config = dict(
    n_layer=11,
    d_model=192,
    n_head=3,
    n_kv_head=3,
    head_dim=64,
    d_mlp=512,
    vocab_size=16384,
    activation='swiglu',
    norm='rmsnorm',
    norm_place='peri',
    norm_eps=1e-06,
    positions='rope',
    rope_base=10000.0,
    rope_fraction=1.0,
    qk_norm=False,
    attn_scale=0.125,
    bias='none',
    tie_embeddings=True,
    parallel_block=False,
    extras=['capped logits'],
    init='normal',
    init_std_qkv=0.052,
    init_std_o=0.0111,
    init_std_up=0.052,
    init_std_down=0.00679,
    optimizer='soap_variant',
    lr=0.00511,
    beta1=0.95,
    beta2=0.99,
    weight_decay=0.087,
    lr_head=0.0174,
    grad_clip=1.0,
    warmup_steps=200,
    schedule='wsd',
    decay_fraction=0.932,
    decay_shape='linear',
    final_lr_fraction=0.02,
    batch_tokens=[65536, 131072],
    seq_len=256,
    doc_mask=True,
    train_tokens=325100000,
    steps=3337,
    dataset='wikipedia_en',
)
Each number is 128 + 32 x the weight over its row's rms, rounded and kept within 0 to 255. Layers, rows and columns count from 0. Numbers have three digits each. The size before them is the row's rms in percent of the matrix's.

# q: layer 8 attention query, 192x192, rms 0.104, rows 0-59, columns 0-47
# k: layer 8 attention key, 192x192, rms 0.106, rows 0-59, columns 0-47
q0 088:151102095081140086105091149091085168114130110106129181166140176122144102132142115132098110147063132102086140100117106071105112152200179120137062
k0 081:126112092141124102122105128170130192155176184130131071104112132141075154109196109164139091131045152141090145127117130136091137147119085113120134
q1 073:090095085167171175132178139164151084145142134138111070107123117083121180114149141083132149156126106164143165119157119180163104097112120095160185
k1 072:179139095152103076097072157142121130197103066086147138118112153188181077078124193126125129122103092060134099188148154104149077163114104165131049
q2 073:115101092159163144111165104091129108154156144116139099106135139081115099111100125084138117120067120134079184133089121146100065188139150070122131
k2 063:160125135089164170103139131161166169175097151158094100200069151126116133054190116172121116218109175137116184113175124079114120126132091185144119
q3 076:051161106086142148128119175167111189153128148102181108168192081182058065127082157129169100115123098166123166136145136153097126134137148129125123
k3 082:111105163137161083191145098115144149131126151205128120156145101111164125169137087150139117071144187117120180150145121106111113085115130130093105
q4 085:103100126114086110122169099154099096182135175187182125135100098096157156118118146142171179120122107183074114075165112156136157142075110139119157
k4 087:122119107128087157087139136113135116163111105111126204181147150179142088085071167111059132168150108104188109138127103171158096128175140182143086
q5 086:129122089139128127145070176099116138080190079135144134136176151190143139149115145125118067147129100100136135088114096129143135086210203139124143
k5 088:098116080092182147174106130092093140130171217058174137146137093153120121134113136124118103087121183158132152124136157070072115146101150111086141
q6 077:113114102068128126158116106147132090118155158158101170131090101153128114158143135120166184169142119188104099167149101182130115102136117114115157
k6 087:113101151095159130138069087142096128107109075100124141132173164139218159098065142124089152108136095104158059066159119137148102124124143130108051
q7 093:147102125114159140090111120136138222135148193089084156104159147077122126150137155145123126094186132157212095126070082121112126156120096176148123
k7 087:130092126077109055081161147085084147094074127173165070131106091145117090109157161114120139081124123162137225150116175144154117146122138155207126
q8 080:103129154160098117116071126169111118145222140125149157154158112081154050156176116112109086127156187134121187157124113159149143142165147127157172
k8 089:127165059146138095095184189085176132072102093106100147112096159124074121111177114068121113156109143107171149106113139106074131070145126121138131
q9 094:122113163130160132158149149122108099119169107092114109127098122159176134141096112142075165102105141137171097103089147140129169095096142142114152
k9 083:128088140116095117095147131081138114179034114081110132150069111157129091156114141117099116122153107146120163161134129155142113101095116107155147
q10 083:070121144081128190195157173154134167123124096129128128125127104177117154169125123127073093059084093092115141042130100145094158127148218140160161
k10 092:183073080098181113091135195123136134091119145137161186092073146077102185135110174130095141138166133108136138133085087087112101120142136089180173
q11 083:134133136117119151149134110154117132100147059153104122143126153166237146124106089111185136123137092061138133103137127153118149057109104113096146
k11 101:196152121087187098071156150114127073168099093106083174115141164106111158082153147115146109156134158188131152117058163088084102152091110137126126
q12 100:106134162117124173087164080066104084122091099124103179120128071118100204129175142134131119135162136092120083115133146107112108147071159072194099
k12 112:172089147113104172052130136098164136175113113133136092113148174101089148074109130145129107098135086208148123098076073175170103143141134124120143
q13 085:102186138087198172047116078151135128097159137060136079126145087128117129077197227115150100120149124088092165183084135144121205135172146116130172
k13 101:162154134106143154186123135127136157158154068143124124180139116117161061154096143158121133064127101120067180107171142081185135129105146123108178
q14 099:081141162096091148159117220114120110169164120131112131103145111089110163136092144071113143106139114152071092119104147154161108100101132154139091
k14 093:164133118137111073099154123118142139162110134194156130144102105149119049166097136162112104176154148114100126149125149128119130156154151088150132
q15 083:131140131121159024087135108119102124174079148097163122144105150150100125080152100132112141133152121183194092129116173173114169159118113133066126
k15 095:112154142142155118097142106116113111113145152137111111108114073176106164112114148072143059100172174131189107173125128178038108127040115105136123
q16 104:175081188099155115170187172172142093116139091151088147168145108154190122118164189103152190174130119172115154119089135092153099101095103096193125
k16 113:157092109209147119126124198184170133155124099124144074104062183116115135099149129080134139110151144090122192187089170117118134113106069105118098
q17 108:122198126180091113199150114204074094038118169093104118123181123145191121180129134050094122108195086081144089129167137148149086069125122162125117
k17 104:077111119142107146107089140128111095108129112070182163158127148114138170133156115114136143018101129152180144152157190154112131135101145119182123
q18 093:117139109091137117160142116156131150062110120067154134158148114175083124136122175147154121180137109128124185123178117137150153191101104096172070
k18 109:137097159156117191134135095143156131149056114087156154092121084170100142109096111170199129087150082139121087097110107122097148153145127144114149
q19 100:230127141155132162145112110087120100123146177128145146146123180121080179145091130104152111103153122114142132149107160111172121112099133182120096
k19 101:181200125116144122159160167148129141115152199097123155164194186164079142124159147091095134110116116147130159161103141112109103132092114122069116
q20 107:125113157119138179102158133127118184147095106122113099117092139172095181129162128165110174162140158199114110139113136091081117200177113099151172
k20 105:129123136127110174166105145132129156101155194161124156141140133109150096170178181136064140148136143145117124131135160116140112078091083162161136
q21 103:114151115110087192157121166134156112171159183181120130131113087131095200129195088158102112167148097196171131146145156153099152195082112136181135
k21 105:108101147131120135145131180162143133161086154157122138117116090132158118152144118119109089087131144119144125144151078151183121110086100140180152
q22 097:144112107169148131172155133142103112161083155198096192101150169153141129136080083141142077098153155112128142109113151145076108158148123093145081
k22 099:077183083168128151114106075150155123112080133162140138135156151139184170192135115160126124081104112064091130133130060121133156073092131117132150
q23 093:126138092077108114131110155103180104146150139149155196135151144168205171103143154115101067165115089163144113119148092131130118091160127143084101
k23 094:168112128126127144109168128140142097047160062133151133121134120101165127143089151097122126104123110079146165170147097130126137068012131116182077
q24 099:131135132177090144202127140123132108123166109141074109177181063100136175099115172123160122107082113115115092105193088092129133137049107149164141
k24 098:162131244171140131134127098134162150165125199140136105135128115112118148135149128093201133144069126210133179146148151123130082153127096152123156
q25 097:093181122131093100042114144138148107106116096036192151148058094142124116111104126113133134127157119143111092111185149081065114114170143141103154
k25 098:101126121154122140092111120126128176077182130082175126131144113118095129118127142171117111129124095107087104196127140118087148061141116121123145
q26 098:175126080103088099177194097219145149137128106082121163155114180084132131100176118148158173211118110171191077111131150166156160150136098127071093
k26 098:172078122072117108108137176059187164134097159127123159154128152113153184126121228114127143157147105084162119095111145147144106121115095116080091
q27 099:152152164130133104158110084105145151179110115107068197131126102143131107167147114178159135173158115161137150165042106111090097083099116150123078
k27 099:091117214094131071120108074109104101123149123114133121129082154138153087152092131104079084124152137128150153141133152122169102079162127125170133
q28 096:078108117162118107097148107110123191139106125112086079165130141178129108138139121179114127144135159114158195079159049102190108119132084093132098
k28 098:132079100120090129102142150093168149180158126134131146162154114107095106148163120124108160119103187154166183096108134099149159131137148166138149
q29 101:141102179124144110144103071114173148155137116122144103120122138172093083140100132138112146107145112127164150119194058159094122085135095117100091
k29 100:106129138105159105124135079131177178135141142137176061116162094157083101167183142128125114134166114141126113132221184167088116161141148097104153
q30 104:085106070156104118116155110130122136115122124118126087202159109121170121135117188127156139140189079150116159121123082140176084157152118161166146
k30 101:168164131103192077117103125068144126066147157118098126153143135137110095093138131088106145120129156090161190099145145093123139092215103141177174
q31 105:102126110128094115128097146163138086132096170138110103082112096132154148143106129164140110145094209099141167127087121085160185134109077120133161
k31 102:154145172199144178158148077148173178120080082122136161025113142142116120125157111130142098130138123073144098101128082097106122134125123088121111
q32 071:160179134136141135139095131166115109148118085173129120153126131080125110116143169038142157124112152123133178107149165162154083108106119128161098
k32 071:137133082143085115104084142108145127141099077057109093157156219168156099133126146202076127139096037116093128155117102109163114183171113102093080
q33 082:051125170146088186089146107129152156128105165110127078082102086122143111160144126175163111133167153199159089101107098178126198149115118097131219
k33 083:165120117109107165188108107127157078167072111145086179168149161098183167162072098078161127122226076132164078110146130147169089138097150149112109
q34 068:136147141131108112114122072168104145166116148127066132128115087070137150160158114130155177142158170178140100089123116073130114146084102146150151
k34 078:117149137164077119073137142143099100164100097146104106102150169114165047147081147152057152122131058082101094167134139190201111187145115151108111
q35 078:101072067148152156095115114104152113099136116089138144146127095157133123166118109104123112146067121082067163120148170035150092128151181139115150
k35 075:141123096140178099152114164058112140119156142185097128096149103115101115122113125121128108117104145110153141115097116177092110114166127074175181
q36 079:054137150172116196101113060141131148083107069131196127094149085193152103166154153121150142087138153149134147158121151139138131138133112142139118
k36 074:120150095123091146126155189140108081123142127128163182116161170121105206142087126126131157125121080143128065107100116170136200150181095111101115
q37 079:102101083115119136192169088061154068180132170144156103140083157112139172131116086177151145139068095070070147123171151148121129147105142093125081
k37 081:192115112114154176079122153113138169103136102130164129137125165123118074082145199100134096130094120175133167158069131103139122126122158159107122
q38 076:109109159125118154093085147128095141176136140094112134136152079120143192122112168113149136115109154151201140147134116145226101140114120150136079
k38 086:070143097110119094175122143138092076127126129155163090121127104162095169163169134132152123172121154091092124177157158173085197169144070142132165
q39 095:107136138162092074160064156159089111173134172162122095112129091155132108166120143111047147132140128092113110098131114103151135134084139155152101
k39 089:103157090172134158094155134080128136073142136162108148138104108123100145117157154109114123145123106092123189159116168101073099167163149163101103
q40 088:036089141066113176112068174063113113109119073142098072083136107142059149155112188147134137132049103094099141094140081093067176127143150126148068
k40 086:139130126131131125104159151071144164100159169122117148164057119128062162094135114115098118171161199134118229155120159123051099090050083138142116
q41 085:174130125113104133132111086177139089129132140161126158152094107106156093120160123112145181120164133127113110173106140128128157111138136144118137
k41 094:067132130115097183175103124076105131110130095117161095190131079110161126116054133114097145098110107064116052119145127119155121126045154176111099
q42 101:159117100111096166121161082098157064148142143139145160149118094105143159139159051115169142132153146156109099120118100109128129126103090096108120
k42 095:103107108110113144108110134164086115145107124124166201125143178122139134151047166123112115113142056123182122128122119200170131143180136124135122
q43 084:173086196138120104134144156142178094144101091118138143150100169102190106108067148169121141133195107074131102145088130135143152099129100099112111
k43 072:125170133133136062115108096252157118125121134139137134086140194140167136147118099144184110135106143097144132139153118097081117171181115131090129
q44 088:157165124121132173167188085124145163128066120132149142143123096114161121067133067156127204159124079207178169074085163128144124148144117134130148
k44 084:112119122226126140096189103141168150132160137097112101095079123137094116103139152042152073115124117136113142139135120096095123145177180104108120
q45 103:164128128160095111161157124127125085070144170128088150145165112112186095122165107225193081145139140121082117168137117161094092096138130111158149
k45 092:150144146120132157089109065083091123138120133164145112148152146157120190088102094157124130124097172074114126144152147162099140201106100123131117
q46 086:157101102186119124106148156150127153184121194179088159164149128109133106166117134152054113091102097175146170067123117148135092145071122160145168
k46 105:151123132133183148109147134146110111201091150150098103102171184099097081089128107142215067081114143168093121141120126166150127179135111091149096
q47 082:095134116119146146156141171136114167123176109105101094131130151102126098154171120119167126170097113126092156119121144067094180085190084181128176
k47 109:042146101113135107130150169133135152102161173166103088113142087136071170107171160105101093044166135084130148155166130114124136063092129162115134
q48 091:148089129142154077165113130090180153086128176134080131084116167161164108097127127210136091142125136130156080117145140133110111123127113084107106
k48 090:182106140182119069156096131130192091103115152138109082098178101121136141129157096065153088133097125130107146172108112120121108121153112103099161
q49 092:071140165146170136107115142128126164137090140071150098092130153133123159154170170151069121153104187114071092138143154129147173126130168152153160
k49 108:160137109164187119144137054135134101136123072053115123155140171105090157089129080157180138145109110136150121097102121108121161211110153158161171
q50 104:140173117099154141116172136199156136070153127197037126158146125153098144121171138178116148160107129123124099091143075130092147036200106111131170
k50 084:124101111116146133203189137158099082098157106048203118122103199102140105128137080082178087134131082143125133073141129157107146106157202155121110
q51 102:124101166118125164134109056136170127166139137113165146115160114104201176091154103054112135145173153077139129223122163159201140110156092144086099
k51 104:046110132186167142131104072132092103117162107120124164148074139155140196098150116141175064117141142122168085136130188195087151173146064107131088
q52 104:024156153097124132116114097113166091122169103164126123072129151168124154162136095147148116168158169115089168111085154161123092164152065119146143
k52 098:087142156165155073098204098127071155196170113166125094133142132111124086161113097096152130151136115080095081160154110125146110172133166155155130
q53 097:160102086117088161110058107143096091161148120105080119156126144126089123143133136083128159146157093176133092156097168126159127137198055139124158
k53 101:104148158145170132142118134134093130163124092129157144124087153196166177151111154141119102151131141107113094122137136124221134124199135102167143
q54 105:170150117124107141180145121154184115126122096119144125145074114154107082131186117156173131145145123185103142105136140098125127142076068119106136
k54 105:082135100112146118108114164115105169078088104087091131128143161156123156128109164104120188163164098130217135121157158152152113103121156149120176
q55 095:239131146096090119124114125185110154157132171128118094099121105141161104154100144107171162172113110139105109075138096121109140107174103105137172
k55 098:138151127135154093109155140120084152127149146137123174137115126114125186117180168120148140200092116112039190169124130111175143218127151105111153
q56 099:144134115171142157111102141148195124163154138097131116053200159102102088199115112030157099120056120093105128126122098110123071097076169082210145
k56 102:158086124125143169161079082176176125082152165119122152135092199171150136109161115104119134114086141128136151089127079166163068157143147163109135
q57 099:145185113143133116107165122135101103106138160174155136147117131128152112103143102107146151214146088123156136181162105097087108130120144152135170
k57 095:144140183173131100184180106109163111151125125182101126160149111140089140115153109096122193166172118173149147144173147165123066072120126164147128
q58 099:078166136174135155159126093133182160085122083105135106079101093127121171160129082193153133128148173115080134167140105148060136137119162143076086
k58 094:101127159111094113139117131070144154129136059162121110095104116118077133143130127145096156119076071151124118119110138151113104110169123144098205
q59 102:159145079178111131129175147124151155099162060056102125113134117130072126084123131092155117160117149106136175114137118136088143153127188108090122
k59 102:089146135071100097113158136130149101101094155136200146110158135100141166145086055107091142086105136092116132092114100180084173095158138110120110